Weights of a small transformer language model.
Size: 12 layers, width 192, 4 heads of 64, MLP 768 squared ReLU, vocabulary 8192, 14.8M parameters.
Architecture: RMSNorm before each block, no position embeddings, biases on query, key and value, untied embeddings, normalized queries and keys, ALiBi, local attention windows, a norm inside the MLP, value embeddings, hashed n-gram embeddings, a smear gate, an embedding shortcut, norms scaled by depth.
Training: a variant of Muon for these matrices, 135M tokens.
Each number is 128 + 24 x the weight over its row's rms, rounded and kept within 0 to 255. Layers, rows and columns count from 0. Numbers have three digits each. The size before them is the row's rms in percent of the matrix's.

# layer 4 MLP up, 768x192, rms 0.193, rows 130-270, columns 0-47
092:103117092206166189119117113098115119081126145126118118100094136121146117121094122107112133102124119098186141144130125123117139154114102126084153
099:179107133149162139146132120156131092133126163167144142136112139157172174173151156138129124120180116091114129094131164123117106143141176144128137
101:177118102154113128109113115117099145115115077091156115100114137143118091093113094134123161096126147129120132142157156110151126154142116121111111
110:102092092143110120160136113154123104102119127116098064098111159123146129134148145068168132112120162119128140152161151121135094130130151139080125
098:158102132134165154101117149139104154156096133094135136147122164112161143127101112151121169178133167122128125136136146142140113113110136174107174
100:109117118151097089079167136144171149134094145137151148101132163128146141152115124123132112077156126140109157134128131084092111125121110167131121
098:081094125128113113147144133119154124152126104114114130037139139139160117135123145110122134115112136135125152109111102141185126130098096154143113
102:157135164101125137110125096085111103133111146183125134134139132108122104108107143112124149101096114115157096112100134149139138118120163146124116
101:159148107144163127135104156147167124142116094164143118136128134161152127077110138122105117125109187089129124134100121119110131130113107130159164
098:136128149111168137175139128129083107086119122145137149110099095105151137133113128113123141166128105143113147131122110120115123142084134120147149
097:130128126172109119132124122132127173131074135147106103077154114117083093140127110182115164115135079187100137170131134117139166122134108184122116
097:132090116124124145113125135116116095132127101143136141146134106091124106116169169138100110148147140101140134116144097087166167187117106163173168
101:136135173150098140108133109084095097152115134144200114095106195118148132084116124174098150154132127168116086117150097154117132112178134099127161
109:094134124106123121146118144138154098128093108163132151090168189164158104145139157145134157099156155119117165135143171148150131135080106132175130
098:108131114124119120134141138122127139152154141143102130152162128083115077088084093154102157129164124130132137058120179098124141131072121120142131
092:106124112135122157143129146117137136094142193105149120129142182153082157127120099128132112114146116116128151144085096144158139083117117089098127
096:136146126145106128142111151149091111164141137164109102122158150141147126108076102176149133107096146117133108124108119156105128158154144089076172
100:128100144138149151114109136113098124169103204107104133109122121129112107146104118128110091104139096094125204128166085086162162103149126113075107
101:117114122128171140124137138121167123189120149120137158106099162104188114144150119127128092148119118160130129136078146163105127171143100121157132
099:094187089150094135133155125141120129103080140123115110105110071137151121163124102131086154124146133141156164157163150134090140119140129118094118
098:114136153149096163121116159144131150094137112117084118136083148136135137141134074143144149141167104101163132142105116113169126105104154082148112
099:134075140122155116123114118154105193096130097141111146133177181154109123137116133117126087135156123088133144101184101138109124107094118065115119
100:147108132106115093122143133130152138112146131171136147098124128118149132118142152142129112180114071139117149139140112126133127131111079107150158
097:136147151126119124131123102074069143136130111146091122114147121148172117144119140162155159103109141074120163101120095113101166113148137093098121
093:099142162147133157124093101139153124146108110144131089131136141135155133129149148145150148125109110146102133135156126146184141123136093110120099
116:133147166126074094129103138137123106154100081125158137119188161135120076113154115089109152127107115146133122099172107111113147123146154127157118
105:149161153142108167135112150170103141121121097161118125117102140122165149133162158117119110144121099132105131137129134132102137136123107147169123
106:158061138151162109103132131140080170124132088130148111128118122138142070152133128162101149151096145090075123146155089120148146146133128139142135
093:097139076123107114119200090119093165080145116128147103149156114127120115160131124136110144139152125156122074121136109175171099101119116127174155
110:088118163155147132159123136130151129133165100113130140162093123150140109133132177110142136148107102126156161175099095123096096120108132118135124
111:132137129101115162135123119120141140093125096138103185185115167142126163176134119118110142159163085103131152134172117121156108156140144122129143
095:157114102139088112139142111127126057105100152099140128128124139108113136109140147151141102148184125175163145152169122149122129135123134136126144
087:126144102161142175134121136117130107153140150121170159101129087108124095144137131164097097135135126128144140089091119144103173151160137145145172
111:108115164171102127124101114122129104178113129118142102120116094127139136153114158135151096095135137117130107152104097098127118090107131146130097
104:120113102133116127102108110151102102152142136154109145116147126135116149122134172093123098096136110084114106144117123085118106142087123109073107
101:112112158132109130137135128129128111096148112142115172154101129067146128149109147121159123133103110111104118115153155128135114117118129128074098
095:147094140169114119104127173127144108144157150144118112138134092141128111149124167148118122095104175068121115154121137113104131147117119152172154
113:147133162140101121112121144133162122139100148143149182144116139126108132153156078130090104127117163114104139127153089107114147140144157142142117
116:134159143139092113125132125104152163161140135123107102124193096125110143136162112116155127133157175162124113111101146158073108119115093127094116
106:088105137142143135153137174129156137111133158122118151112121162168160141143155128147128163147110121142119166120098136087145149176102153117115157
099:132101082120126094169171137159111076128110125132122072137127129157155131120145134117155130171162108202144141097131137122113150171096141135140097
092:155170095146145159119110122146108127128100136109096117152119153129139107187148149100138146189120159124134144169148102114115107145112149115120115
105:130102104140128161156180130122153136110075142162142119136147135110110114144123147139100183165147102070129159098133145098093106109110153108141117
095:110127129149180112173122102132129126117139128119136141151118072126149109142139112191100163132112113120191128106150101129135162159175134140133144
101:149115112152128171129109140144147138077135101092138097137091129138147078107133102090133136084111139129188121127156074095114186129119143117164121
101:111172131122099142160126154160105115133137118102120162135107152105151119130140161148154175119110123149142128114122169120131110095148102148125122
102:152112119137106092111095102086104137117117126093156201126113140119114141101138105099193123131180138096140100155151103099099121097127126119098117
093:106122168144141159140129154124125102121151099148118148147139106138125162121129079097123110120091119112127140097116162082108141151149116073128167
102:133166138119108132144132145084126127115178100102155143123124133104117125159096140037128094152136105153120119128099115129112143121151094139117128
103:152136105141147124104086108183109103130143092147147121111141119179129125117143159157139131136115125123110144137123159098092142127094143114110099
102:112111047134126113141128143158125141121114121124209117107155138134149085148048120115135095146115165105171123131119124100116115142130101121071099
102:130137143125154125089133110132133151117158133163140120163127128112160062161138124115126155092117131145161115170191134152095104097135105158128111
110:144118121130183107118085154131181144132150106161117064122102141154164115117127160110119107138133152127145136128141175125120120149116137130120103
097:121153144161127157112111179109150099125141141120109118105105128117092134120138182126153069092141132161126103058096107130151153129123118089130080
102:132127163134107120142098147135160103115128130131123111126113092120102079115140129134156139143141173124145154128160147119128150146120137101127154
106:117113137128129113136102115119165111189107112159112137093149159167170162150122112088135118055136144147125112122105151078153101141126145101120126
097:133156112115095147126131115122076161160142117085160128145099112122135145137122100133137133112114146151114109152127116138096115120111128106097130
097:128142120151129173143124114108132133098138143130126086062156122133093121170124087109099139123119124123145111097127117143112100130117142158112171
100:103149114113138116138116150119159131119127115157111126082120125180108140107152105111140118086120113151111139123112166130163162123130131073101104
117:113112105155139133076126156107159124129110151143119113137111053139135137107168143116133114127149150146141144128084123154145117089126112092108144
092:123126114147153128098106138163124134117100144070110132102134127104150148090156135090121105130120119126145135112116122102160138134127101138108126
107:158102129098144153108122088152106133179143172127130129113117153109126103139128152127132127080115116143097130133096141166095086156147089111160095
102:137151142142122130150120124103155173123119095108167124151109140127135104149121158144141140133115140111104165146115174113107151119111134109111093
100:145126121149125122145106127102144143109123100107091122105141136120105136169125134153161125168131120183113148120078115130146152095111128120149103
091:109103116138187137123122111116091133091101116063107145104104158115096138108135152080153124129123113164135164143170159101107147132112117103097141
110:100177141193102113133156086108147084139140125149143147104132132136113178130143122128124129122165120078154141138078120091129155157102129136079144
097:155127112119165104127150139173137116149122143154156106149142140209119153118112125121136138141117082105136137137081123117153132135147152152128096
097:110128173106133122102171111129139108149139093111122137168109115144100131158099079121130132098118139166140088113141146135146127106125142150117162
094:091169107102126110132176095096103137163075109133127088125133104151147151132105082124129164122147105167107136101133141096158119133125173124078167
104:173081114123094138106112137137163154135131080130168072095122126131096124129124112103091165150171116136155087155111157134102148096142120119153101
099:145119133130131108137161090106120186147093131135125054158132126115145124138145149107101125142100133123129125110105108115076153113155098141099120
107:121115152143125139124100098153110125111104144115122150124123168170184142124135135169140115094129125139114137122127090136135109141114145161156133
106:120108088160138140122121149117126169170096150113171125140131143099130132141132130143141116143181159173132161128110077157103121099143109119121100
112:097117126109114152145126138126141153109119137111098135144095126153168155099138106122109178132129119110093125141152105077114143113071135131103146
095:125122070141124168140097157126155099098103100084102072132099119156129161125126078136189114113152178146146146107166129131130160123100112116129154
098:096103139074107153110155090127130133124106098112125162157170054145139091145116163147139148145139110120130137141116132093161099141081134133111113
107:136111116075120135137139139120064143119127099125132099120163079144089116115122133132143134118097116111151133085104115110087084082138129139113141
103:151128116133152148134110107121133113125088110089115096122145085131141074115138127117104138139068099125159128144105147129125073133051078128128117
094:111154147127158156137125165090159136131109117125098142111121116181157134159128130129143132137118138142124145136102088122132158152113154088128110
103:134096168099145127077084130127120101118097141155125133139116159082139074132167118140125098160166108134139098099109168103093112143147155116090133
109:098113083136147107171166108119168137102111115144151135156124143141111136139136162119119156116151140122136131113138138143129135112158123142153140
099:100119118137166124137109117100096124115166087110142138156125122116178165128157113128147127095119141153141132148151137094089140130141145111129110
127:148132099163122084128125111154131141102157108059149157089141116091121128122140134122152138121146115212099109118124143125159113150104133145109127
101:179128135113130182112094137111117142146123152122147117155134117143166079132121154080117112140145126132088058136120117142123112147122082144147119
107:128137131113117119164131138136129052115107132072151126097113119090141143149123195106152108094135110133152105108147155151130100127131101120117141
096:122105068116157146126131130119125139141114117143153136172082166134156121129107133089120146191149148099167149122129099149158165143089110120109126
096:118146107121130111117125132143141175132132100083154127121147139141152140110119094091156123157149157153137143129109112079119135122138090136109162
096:123157105121110117157109137153142116089116142151140091130139117148126165097119165106154177114144112100080108169149147129103094186144075177092140
101:100085096139123106160103137172169101117121156162092133114160125133136105138144144134106180109140137090121148125127147141150099155140110131091074
107:177103133104140070140138100149126117126095161116162153127166112137096106143109125141114147119133120171137135120134148085156146151106098126144141
101:128143092153125111112170178152114108182110118141111096136090128122090115131106156122148116161096111148157125114143115138155119162123097175133150
045:101124133147133150140174098119145153141097118149099126114113146147145092112128103099126113147039094115143146140112110136107096129124104125109142
104:129156112105126165117132135106084140121133128124145153169121130125112080129103081092142113133136134160139172171116145114095178138116116142128109
101:124120132117124167181164142139113113117147103157140150105118108089139072183080113098095130158142145111161141084127101147135154148137138142104150
103:066136169107106113124142152151098101108124120078138111144152125143144123128137119121101107122137130100130101120121156122135110164119143150190149
105:144176128097161129133139118129157146146122116140134110149125143141129116145119135077103131161128107126139148117113147071162117112109068082104074
110:144148155131100162126133112100138139126157122141146126170164132177103117094155102119158103112149118107145096116093096132162131116144137124182127
091:142134142160105106179111158112151118128124144156133094135152101107120110128131126108127119110119103107128126173138138129115142101098111163131114
099:139150171150144106123121141115130164129115144136082164153121117150112080130125119077137136172096121126152101092138141114081143154110088161134114
109:088163091160099106116113159118118133118151093133088111106129076158154161134098112132116108108139138133171161162125145129127132170170084109094100
100:177108129147124135075121137133126190092186129136125152105138108179124156113164122112139118133111108203130146128143136128162092114141141126152141
107:141096090148111152156126157166100144172096134100127123122148138140141115109139119100155115171083148117076146102165126140175127113094113135115136
091:162135094120146173152132109111152150077104178115131079137134123119121114115136150128128063160155119100143135140167170110148135136132135085119158
105:137094116130160152148110174157158152109120148136156106159121129124115143123151095116116152141066125098141149091160122133101111124150156119145165
090:105122136142144124158182167120167144109119135158110138162174151103161114170125125149153100117089148127137108145098128117108160101109124110117131
105:156092124113116141152101156094119113102143130108078169127145167133092109109141083111115120105192160150151110146118122134135132164121086167120146
104:151103118109107126110082116143158143086166156150158143107139157092166075109146136102110122125140091112127127155140126081094091172135150124106119
099:114104105112163136112111141133136104157147101099129152148135169139125109174125107148132135136134171129128132097082145108116149146131156127142122
092:120154128118155120077137170134090150125122112145113123152136136169122113123127114142170169104128115114147178135148108117161177181115105138136142
100:123142156140159125119121124071159108120068160163143120154139127115086130139120182131147123137153136123165139126122077133077143119116146148126095
096:074104109142143118096132112104145148169190131153154140165118157090113098131149147126145115108156156099114137102128103105123110141161135121140143
106:117101128127127121125125100116095115125162128132122121147089130130130147148169092101104162107091201144152141112068082126127154123129123133155128
093:093137110117108091104141107127122112122088149063144119119134041131120118156145134088148153147098123151122127133139136132099110126118135162099125
099:156150082109107137070164134107138115106142116127089149125114096138156109089142099152148125119137088127163140121157128133129171139139136122112097
110:139138110141140126140125117138145133125121128132118134136140158129141104105137128110109110119162093150137157101102105116124143111120141113121124
091:132148080149122135144106101147123130132165132142150096146152147113161102132135131146137111166122167124147154122116136101143156124091104117132129
097:148137116112126142146110127171142137100073079112106094136155116120141109095138157120134137128102154136178152143156104102110098140127139120134085
093:144131140102108128143084093131109134114132137156116124153094113092107113143106094137149140112110143125119152119133130178142120098136093168144157
106:191110149143130122113122138129111103140128136105140144157141159113167102115125165106108097145111121120138103092147146141093095091118121132124094
092:142111150107095149136143139179128132149116095127158130143126161150099081154135155122161091141067100139138107101105106131116124167140114132139116
095:136127092148068147108121131100142116136151114151158145116182116122130151144172103169125152148128121162132115144129131152170147135098087179119149
093:119156137108100117130134127142148148045111150141142121121107100107157135085136133069160191138108130157126144149130153104130102143125098136121135
094:110126158109150137109140154147113166086089120153148137136150101114167112140117108136153127146126147095154128141160184147107168129144133100116087
103:158137144111155141099132142155139138140149114089128109125110125127143170110143139081124119115163159167099154147133130120138118160090095157129165
101:131162187152174178111128143131148130135162122155086151183127134159137154112154111143117092094097137117152144105124139157180155147105123097148139
105:123142116125124107127147136097113128116154132177132147089117121116149140117154137114113124116120114131145135166136136063127122131069130110122134
093:163125130098118116088133135192130140145125136156099125109101129106167159179139114139127123139170154130176132126115142153166141132098129158159152
104:121105187140114128152106194142101141135062125136147142087126119153116135134093141125108086140105112150100169153090133110118144168133135161130097
096:169098121162083107102123161119139130181112132110079191134149193133175123139140114159113136123091103151150117113131160156085096099120115108102124
091:117099095129135159160104145137127099116115149160138130137113085156118108151149105164121146133120100138124159118083155165140135103130144171104133
096:114127126120103167158146138109122117150188151187127109129113131112126118136112103130136133105147099147153092196140119079115123145124115120127114
094:135109142177143143173100141131167138111144164116119114114117155109123151109115159162112091124182128150117159147180115097158162087192132095108080
107:133143150098127100112136120118173121123112092098132119112094149149082106122101141135089115142092137126134157142059144128104169171137099132119123
096:148180130156104106132118150119137134143091123126139125152100129145144107093115172092112101139132123092150121127137092142122110130163182161137150
095:095096132154108092112134101158099149138132138120137103135143129105126168169134081149104103146127126114144100147103138116108119111129137089134161
099:158166153134170131140174123143161069163126149105084081164128123132111145153139128143136097135137131084145150094130123111146143167138159133113125
134:156124109130115143096101131136124126135133146129132156137134141093129137128101102105101123127141107124067096083144087118121137121124145087153100
097:108110144148102134142102164118148119140139122135146150106140144104173157161117106152142170143139119147089138137119128091140127124102152143158128
097:139128182124145131142138109166168141127154108090126103126119148138110091117127166105117128104124079127133186182119123131102166105105127162122180
088:096087126114130132129108131156097115131089181127130133112163166133158120151119135155154152156162148169116167160118135087151125092144098104117123
105:156141167158107119127172129142126064169142141111132139156137085148155103114093126172135149091103126106115129110135149142120121118103118166113127
# layer 4 MLP down (transposed), 768x192, rms 0.093, rows 130-270, columns 0-47
098:139080108154118129075103141136154160152133117162170134132143148111105101155145109115144154138113141153116140115094124110091112128161105099151169
108:134136114131144115112086079111139133115113122146120114115173134118126118117132162070128150118149123125115101131167136157116080174134082109143105
101:142111122113154139117119147117138155162132126141139208081128123149114094127123102114122146139129099136137130104132104131130137154158113118155149
116:146123131152081086112109086147149114130129124109089103126117133126082116127125139128128162134119123111123109125183151106112089117134132130103166
100:109125143116138139121161113189078099112164120124121159121132090117111141174140160133143134139120102160152102179130132167187104148100152113115095
100:142134137133154085124151107158146126123124105165157168122110095139124114119130148108099161123109162109067114120150066098128135113104098135133155
086:146095143110134145110158099149109111130133099091128102071117118102163119101133168113147133114161101101153130142131113118112135116157166132099131
100:122103121105151137151131141106183113097156163140105125128136135147187113149154138111092138111119127137163129114082147144133168108120102151113174
102:156118123106115132156131149163138091124179153133129125170141093129124148110109120101089122129132133096114152150079151151132135141160118120089145
095:121117145112086114128164136107150116147146179101156104105091141132181096090139137146097124147144100167170104089146085120113124124143099173137134
102:091168139131137125148102125135112123157133148092145109085086166114148142131105098114104114120114108163116128149124158143104140157144123147117135
094:141127179125118168085165164108118126148117131169153126082149099130139136097133113179147111108106116134096112152166123123126108129143103116124158
103:128137137102139121102131102134157123097149136158172089138139170126149126129189145142106108118137150177111112126160142126131082123158099168172139
105:162114160099151156148151140150121122106144155151111140099149166115169110131142118117099127162157094117180142138122143158131149127144126108160156
114:130142166126160146120133140140094121096122144140105122132179155108125126152135130148112126146113154120122160057160117114133110128084139162132147
098:139101099157138144154163129140122128139085078125128130110125167098140135115174095180136181173119130120146131105152144099109100138105138112127164
104:126143178123111120106107126134103146173153110120089092167129120126128102095136135158092107136125134108118140097089174089107123142121100161104093
099:109119128111130106145117154184152129187137125135120154138085137114130124100140155138121150126157133092084164104085105117132149158102115095116149
109:141101096137124104121134105115155149149136116110156117121091145128154106116107130154151141132117109143097149128155092113133133135155181141113101
095:117105100164123144118110132079141109128117163089122104160112136116123104101152157137139127139131134104134107123088125123092126137137079115137165
100:144121171168180155193110154160136139168096138123112154144111110118096158090160113136090179132128167121122124120128103098133104137125131117139124
103:108142114126148140083118084147113105167121128142130180075119153111119159157145149129124125129110120121123141152100097147144112094124101076155146
106:086136166144087134175133099113132128117130146118135137137128094108113102090117105118095127111128102091143154119157139102111149160122166120117129
096:107100169142096142129131126115157163088123114071158120165101132114093161097138109129104098148137134133141145148104116137165102194099144157147138
102:160120086130098116136130103136135138120166121133139128117142139149107137195152105162076118110160183136077130109111122140145112186190187118151132
109:105163144114086109128093110120124138142132136138113120109114136124107147161112102135121126113152135133095150134114084154084191129104186107170141
104:136137107168138095120169121127150140165126091154142082183096144131138142129154106168135091112140128141142153137175171071091098131142058150117116
099:156122112108146120146123151107123146137153119199107151153172149147133111150118139086048130126120132170117136112127132129137116121058132147144152
092:122130168133141141155101185141122103098135111126130143133111117111101102106144164127128112149099148168120130136110167047099203094108146126150126
095:112107159158117126102129156118141100158142072086091100151132119131103137116142160186141115114173084121126118131115173110112130114119138127101152
088:164121124130117152082079105151103134120140119138086116133102132151093179103061087148119141141171121136087125120142113166144119159167128115120153
099:124113128119101087133110123121112112126155170151133111174143163132142104142083144119149127148117120153112120152132151107120172154131128135142155
099:107107156133165081135159107119139135112139126148075087107121120154132119150130163100146145119107143121125096150106090122083099134123084167138131
101:116162112148145126116142081139079113134125143136154105113097102102086126150092168113134119124175169138111182124141123122154140132128137151128131
099:119101107178122156127104162101098080150131094116091134086137136128124139087148136121130120111133167096113113127168129147118124104150144105150111
100:114123155140106134090129144139098087141199093150102137138125147091141125140134108123125139126128135153154120170094122111156149106102150128118123
100:148085120136122146139093127142108108140106135186083139122109145106132108094134116119109146103144162118130163123108117154151186115131116118091150
087:147130143144118130132154132140129148117146137126128123134150120110069163111159089150144129105103110089115141105129103124128150134094137161147100
093:124149126145096131137142154130113107128176102079142096148112104099116175081124132178112104080110159150103117115094128112104104116121153110065122
097:114115078106147123133144153115129077123148155116148135132122125111132129142172140170152083102152118151101121114160118116104118157085116134144146
096:123114126129101144140114139129105118134144103129074149185128120086106119119115119117154117119095097160099108117135111086088185103136151154116159
095:176162127122096149132135085090068130102149129132146141128104135115124110125103152151152097130121136132140097112152122121126127138131125160130106
099:105138102122129123132120105127099132080183148120090140178137117112142161130135179121130120116089155122109104144137147162151154129110099145152134
094:117154127082092119103145133144136112173128157137142099115127106145133086131166140087120146080138170117126131125120147135130112142127044123155121
102:134118126164115127141123160163162088091166100136148109144080102091085129121121145131129122110143097142169131130139133106123142116142097149137161
112:134100131116134143162121133101127120158136178130143146101122111150120106166127102109157144127069173140143115156118091119147103141123122103136118
103:126141116169139099129087126150105155137161109143117172093055126161123119123089124164150083155133134104130089173139128141112135121111131102148133
104:171118088101114113110141145141154149084086116098159131145154133148172154106186143153127077131135099115130142112124139148112123159137123126098116
102:125155152139129116095157138162125121099162099118103105105161110126093119123158138116125122128121119146139133138116129131123123113133106142146170
105:109136139132133126142088119134105129134162157115108081100156108106098175148119147139142165108138144145142141144138144151083105135148132138187103
105:114131195106119171117131120156134138108119103131107127129151181147116101108141103110106120120141181175110180129151103083127143131141169137092118
109:111155116160108140141155113148092142115155094166151117088150122136090101143127134186121089110111149131074125126106132154142089156176150119128159
105:107120138125128094153118151096192093142093113098080143144152110136110125102150155130093142113171118122119147196103126085163117116129113148105142
100:122109123145152114138107135112166115087133120119114159092132120120101125134129126116075149137148180142149102119092164158124124159140123126096133
099:123106162142122131156139164115141140094090173152105115147089100140147133112125169138138106145127119150157127119139118145138141139127108113146150
112:149159088128087093119085119128101170151114135133131126082104129155107109147177111145136101130134143160150097142105088118155084144147144138085117
106:061141105135149136169117093100171114121125139138120140089099137130103176106102154122159139079103109141189118143138136143138093096138095121126121
103:139105122167147103153136144097145149162161089091123144158107168165151114059137089153115148127117111165125146098155185127118123125125115107081080
092:126130119138111117105105148189148086144101132095096175125130130133127082112147154211165161123148171143138132130138144151108165127124143095110139
096:129124130165130101101183123170150116140118111144127133111064112104138139161136125154119108153103143097103122129150120155101139103131112126112122
094:147098109132137118143122132122100140092160134148138135151130107162101133105096100150121142134102113128167134114118125101185112125138084116105105
084:146116113141162106105102123151127162136120108151130108129093138143113127183159148156100114123134188130097123086108148133122114135126122104126118
102:126120111152131122129151164185148165092166110102107140109074125082110099177139159139163137149089136121137136118150109088130101107147133130122114
097:108149119150116111096100135143126119165113175082116134113136104111169109128143147112138128129165138143115134114140143158124165153133108135133107
099:147159145161089138113132130147117108127097110153119101140119120071135107153107093125073130135176120087139125186149157141121113118132158117165178
098:091129132135142122126091111125088101127164116112136143143137150106093115103157162156136118154152128131108097120132091169158150131111121119131117
095:121122101117102143131135092130129140138130103113119123124149172164110149114157192155108143081098155155124125123138073051092105128135119101157147
104:147163152162153138095128146103087131129127122132121138150114107128110100152089114172130122117149165112132125140111144109148126122154139106133095
095:115152125180111149162147143136114128118134118123133100131167138106116118110121157123131150110168134142150164127148094115104150100148137076120112
104:137128107130148117149092089158090149152117123135117125140150102159088147109159123148165089155110119130126121123143163149115178108142105129150152
100:136160125114187107129134145132132160101150144124118107127128105133145125152122162162138114176118163072165174134133173130127126114092138121183118
118:138119135127189106146122110145134127111099132115110137089140146146122143152105155129148112120179118115110119114174113158111126171095134145134145
103:107176146157142110103142135146125096114105122109088137132162158113148114136168129140128142135141164154137143124142132135089099080152192150174159
094:121097105092072155126108137089125181168131149106070144149116133174072121126123134147173137141107129148078131156133101126124097132117130124155141
100:091128105128155147100170106113143128143155162139137146154147087145126112156106168124109145156139095138140131155113097102142148124143158111108089
096:085141113116096075162147133123125115089119172184095130095114155121158132143124162101100134127116162151090110136139111133130113136140165140138142
095:117116173155150089137144112154139126103172145129113131073096125099132162121193112155109133148104157113097137104152108129152125134102132163115117
106:144080131141122122094128127103104123157137099133136085109125086137153139096133119141143134116152102101138081137146114166137126105088068130129117
092:151179093149157149142121143123186121128093138114111152141156162094126161088144120123131104083123138109143123142091122089073181135133125077122144
102:092121169141137099109128119110121101154175135127101140119118120134174103169135172136128089134157157148119112101110152174111111142129149135135134
094:161127144070169123159136153134154111160105112106118158168136076143141158082097168105091165088126089118108102142118132188130145108126172105148112
100:139142127141139103139145124157128127115118154133181098103133151133122101162146126131105095177136128076098118090099108131135124151168138140099126
094:141094103138141092149129122155117157087147164074142119119121114108132129162131157139130109153163143193089141101140139127133109176135114144119151
101:130159144170127146168106093101079136143125146143156114109125128136099124111128133129114105089134173127093117115118117128153103180142169159147081
105:155124130088118111158103131127089087154133113097116147130127161099157122191127120137108095133144120134116152122146163101168161116177110125145123
099:121119130140093108124127116152181153117142094102146118156143103148127151108106105149145153151094145163178098129148114144145153113112150142132146
103:155141141123159150131118141142116132116166103141142123092155087110116139160123112105109132101150137176130150173143133127129164132103112176088171
102:145156153170119141139108109124111135087159108100136154100126101149098165115118099144093147131143140099111079127100128114123114102107121074148122
102:135135134167147136134109088150135131111170101108136095095125127155121107094131136111115156137123122084151074131163156088173071152130080130124129
099:154182112127091081113078101116116106154131145150154148112101146130145151131109107132079108134126088148115154130134161119126138131173144103126096
102:133128160161149131087122090107132143146117107126106166108144121162133139144127139078143159113134137153132112106176140100147171143098160124152095
058:112109144119089157149143132137140072168134136100135091117121106086101132069153147116168143107144145147082110129135071146155149132128152119164135
099:139166167088148143117145160104126166160152105139121101146095125093101152127110115120159129117089129124139162126121131178128069128080135190140144
107:122084162104140118073124153110097134139159131160126080084107147147136153123124180133112154116081087079125152140112110117118100135100131149136086
094:101155112114138139112136129122120092130108138124097131102084159100118173147150151164119141108099159154151123135089130104074121170113130118105110
106:124119137167113098111144148077101142134146156108160102082099121111125135166141151103070117105145087142171140111137126156191075118164092107143107
106:077109178164102134156156096164166143188143137144122082158157128126123159143105128111136109151140107151087139133102121110126093081170135097133113
097:127129110172118145088128115134090158129092189117116129154123112150118131146123098155127123110122155109127185144139144129081133143152106156166086
093:136156118129146140121101097111157142098148108132107124129125187088123135166147139104146126091092141109130168177114122139118085140154136148155097
110:067168136124106139126110131113117160096153133135076177095122101122142111120103113088138133110133140087129098163114137137100144180142145090125151
106:088151161144128135172128135186145114110138155107125139118111139124141133143124132096153078077109139143132132174120112143120131183095122175144149
101:120180148139112146114089118159109136140136100166159161155148155141117100074075128132098163101148097136106143137112101129157139102127169105141152
095:158140132105094128138147143150122161093110148131112140097081121154118150092118147136086126131116109125114110127118159113115109126167080132128153
113:119108140138114151117138166096146143125093122165161108148181112154123144110139082121118136125109134116079126124141119156171145167116130079128110
093:172113127144162119158120105121084153083092154095141134102100108116106123151158142128119134127119113160098120136082161121120124109127159143120132
110:141110137154157092110097111139120113170091172132179098095129126080138140128140101169124121142103151170111135128087130133155141089150114130102096
099:137145144110098101143126180121125151133133134140121109084124134104147091122144158131116117121115113081108166159141132140091142153106162150125164
096:137130150127093113132092127154110129156075089138116132155158152118123147096099131161111147139096136150124113112102099081105133150181150119079158
095:085081154138121168121139137095160132159175151077119188115105144117094137105092140137116086117119120109174135087127112128156142132153145103091139
097:160182125136103110112133107133106099121145102142154136103126122168122104073098179149116116122136124107152111133107120150114087109102158129116115
097:137135116114151138110120104118108110137144119121134135129149148151110141114117099154159099180087136099098159162111188116129126123148101118145137
097:148125123102120117111084091133122137132110159149134091122113150146077075111071109111164174118129114099148128137165193190108139132163112150148108
091:134130090111136108135134144102146109116111116134093136133146078136101108122102163140108101168167124166120124179126143133135118121153171092122133
098:111126138140185122121105161153114090103124141119175126089128152126104123088133142113101157119079124135113117172094099085140121108156062121133133
104:148147100163145139105138131135138125118134116132127118093144165089149137122195142153106150121127084161134151147114131107126156099119144104142137
096:103088096077137141116131158084127145107127176133124094124167125110119124111098148105147131149081122129114162096117134136157091101139113102116095
096:169123122135111126127153098136172144157102088104162142150148115097120138096126138133120108127130122129109123109158181161155119140129119118144131
087:162097098081133105117115105129130152133133167105143145173106130168116135121093086108160158117134118134122140112107139133141137117098119105075121
102:147146127097148126078135161072155151121094124143136128103119181152107137124070131133138133147110156104143111144109085125117109122162103115133141
098:157102131104114148091131124129129176141125116152160130103135145121118122128129147084112104146092145148102154119125130157117105105118144134160143
097:134138153084142103144181113121161124121136127081079132097102097175137171147103156129119133124124162146118094116180101134110097115114109144163135
090:126108119117189132137110159154163138126156120121152128127145100145132159106175150163100171161141113173156155174095157108139115093155134141090138
091:136143119087110146140067095107122136120151129123153138137107086140099143087125097072117150149115108138114112144103135122130138124136142131145125
098:117134152110186105140121132121143142155103131117144168131119144089133144120121100134154099137159149113125092078148098113135109143138137139126120
103:120105122133097123163115100134141149130082140184159131099111142147114110126119139146162134109139118132146138118146103173138120158102119107123121
096:115169113119106114136179143111160150135123148123118159138129121145107119158155124127151111098156129117104125173161151139137112127076122131164148
100:133091140130120146123127148142129100140101160074132167148149146159091131114155101140111125096105138156151161098147112141172120121139134117155143
104:120119131091133113167086135122100137185113154140133153157128139134124118133129113105133147106120102141111088169118176192121117092136135117105137
100:136143094087182119139149148135136144127096151140143088114105115151118078145126125119125141142122135142109118133068129158132092102156093140132112
102:159138141087120097110161120079148162155180116117121136111130132103130145136124152142107111102143170131110091110134124128102123168162122129134136
104:106089117133114182151114113173138157149189136165117084145135112116102130105126108106130121103117122162133107104101079137132103129112112135115146
108:115130138139112120087112089124097120106124088143134115167076113109159121116118139131163130139167157120126094144139129102121174141144113121079125
083:133152141107134118104094102141164123138152135129166157118109142190096106057120111122109129113124072111119139135098131142136132119131112100138106
097:116152124128109087165115149099118137123132130129109138119118117141097149123129113118115136110147151148110094165188114188118116160144173163151125
087:090127110134141126119110086158140104142126149133094103108086139146136141119150062118167130112127137172169125096152124099122127126144116116115150
099:093124112127100144125132090120080142122133145125147142110122125080158071136140109114113086142177142131115100168154189163154142099134090126113127
086:141116089141140122081081128169151144141139132125090117141105131103118164114114133130081095142097117141105151101131105134101122115125102080145134
104:137171099174142149124075111154150127130149117112193158111140115138113129121125135138116134127125103162187126117129129127100100103126149115098114
098:177119144148095146089107078129113083129130138130120131102151143137154135110132147149114134133161107159116129096178172114111117149156110156175136
093:113125101154140069121171129171113132098134162156144108123099126165108150127128125122150115113184123141134115120119188094112174137097163130128121
100:136138107166106158142130125152118092153154136126146141148181151109138119160137142140113117119133107137107109135125115113150134169122117122132179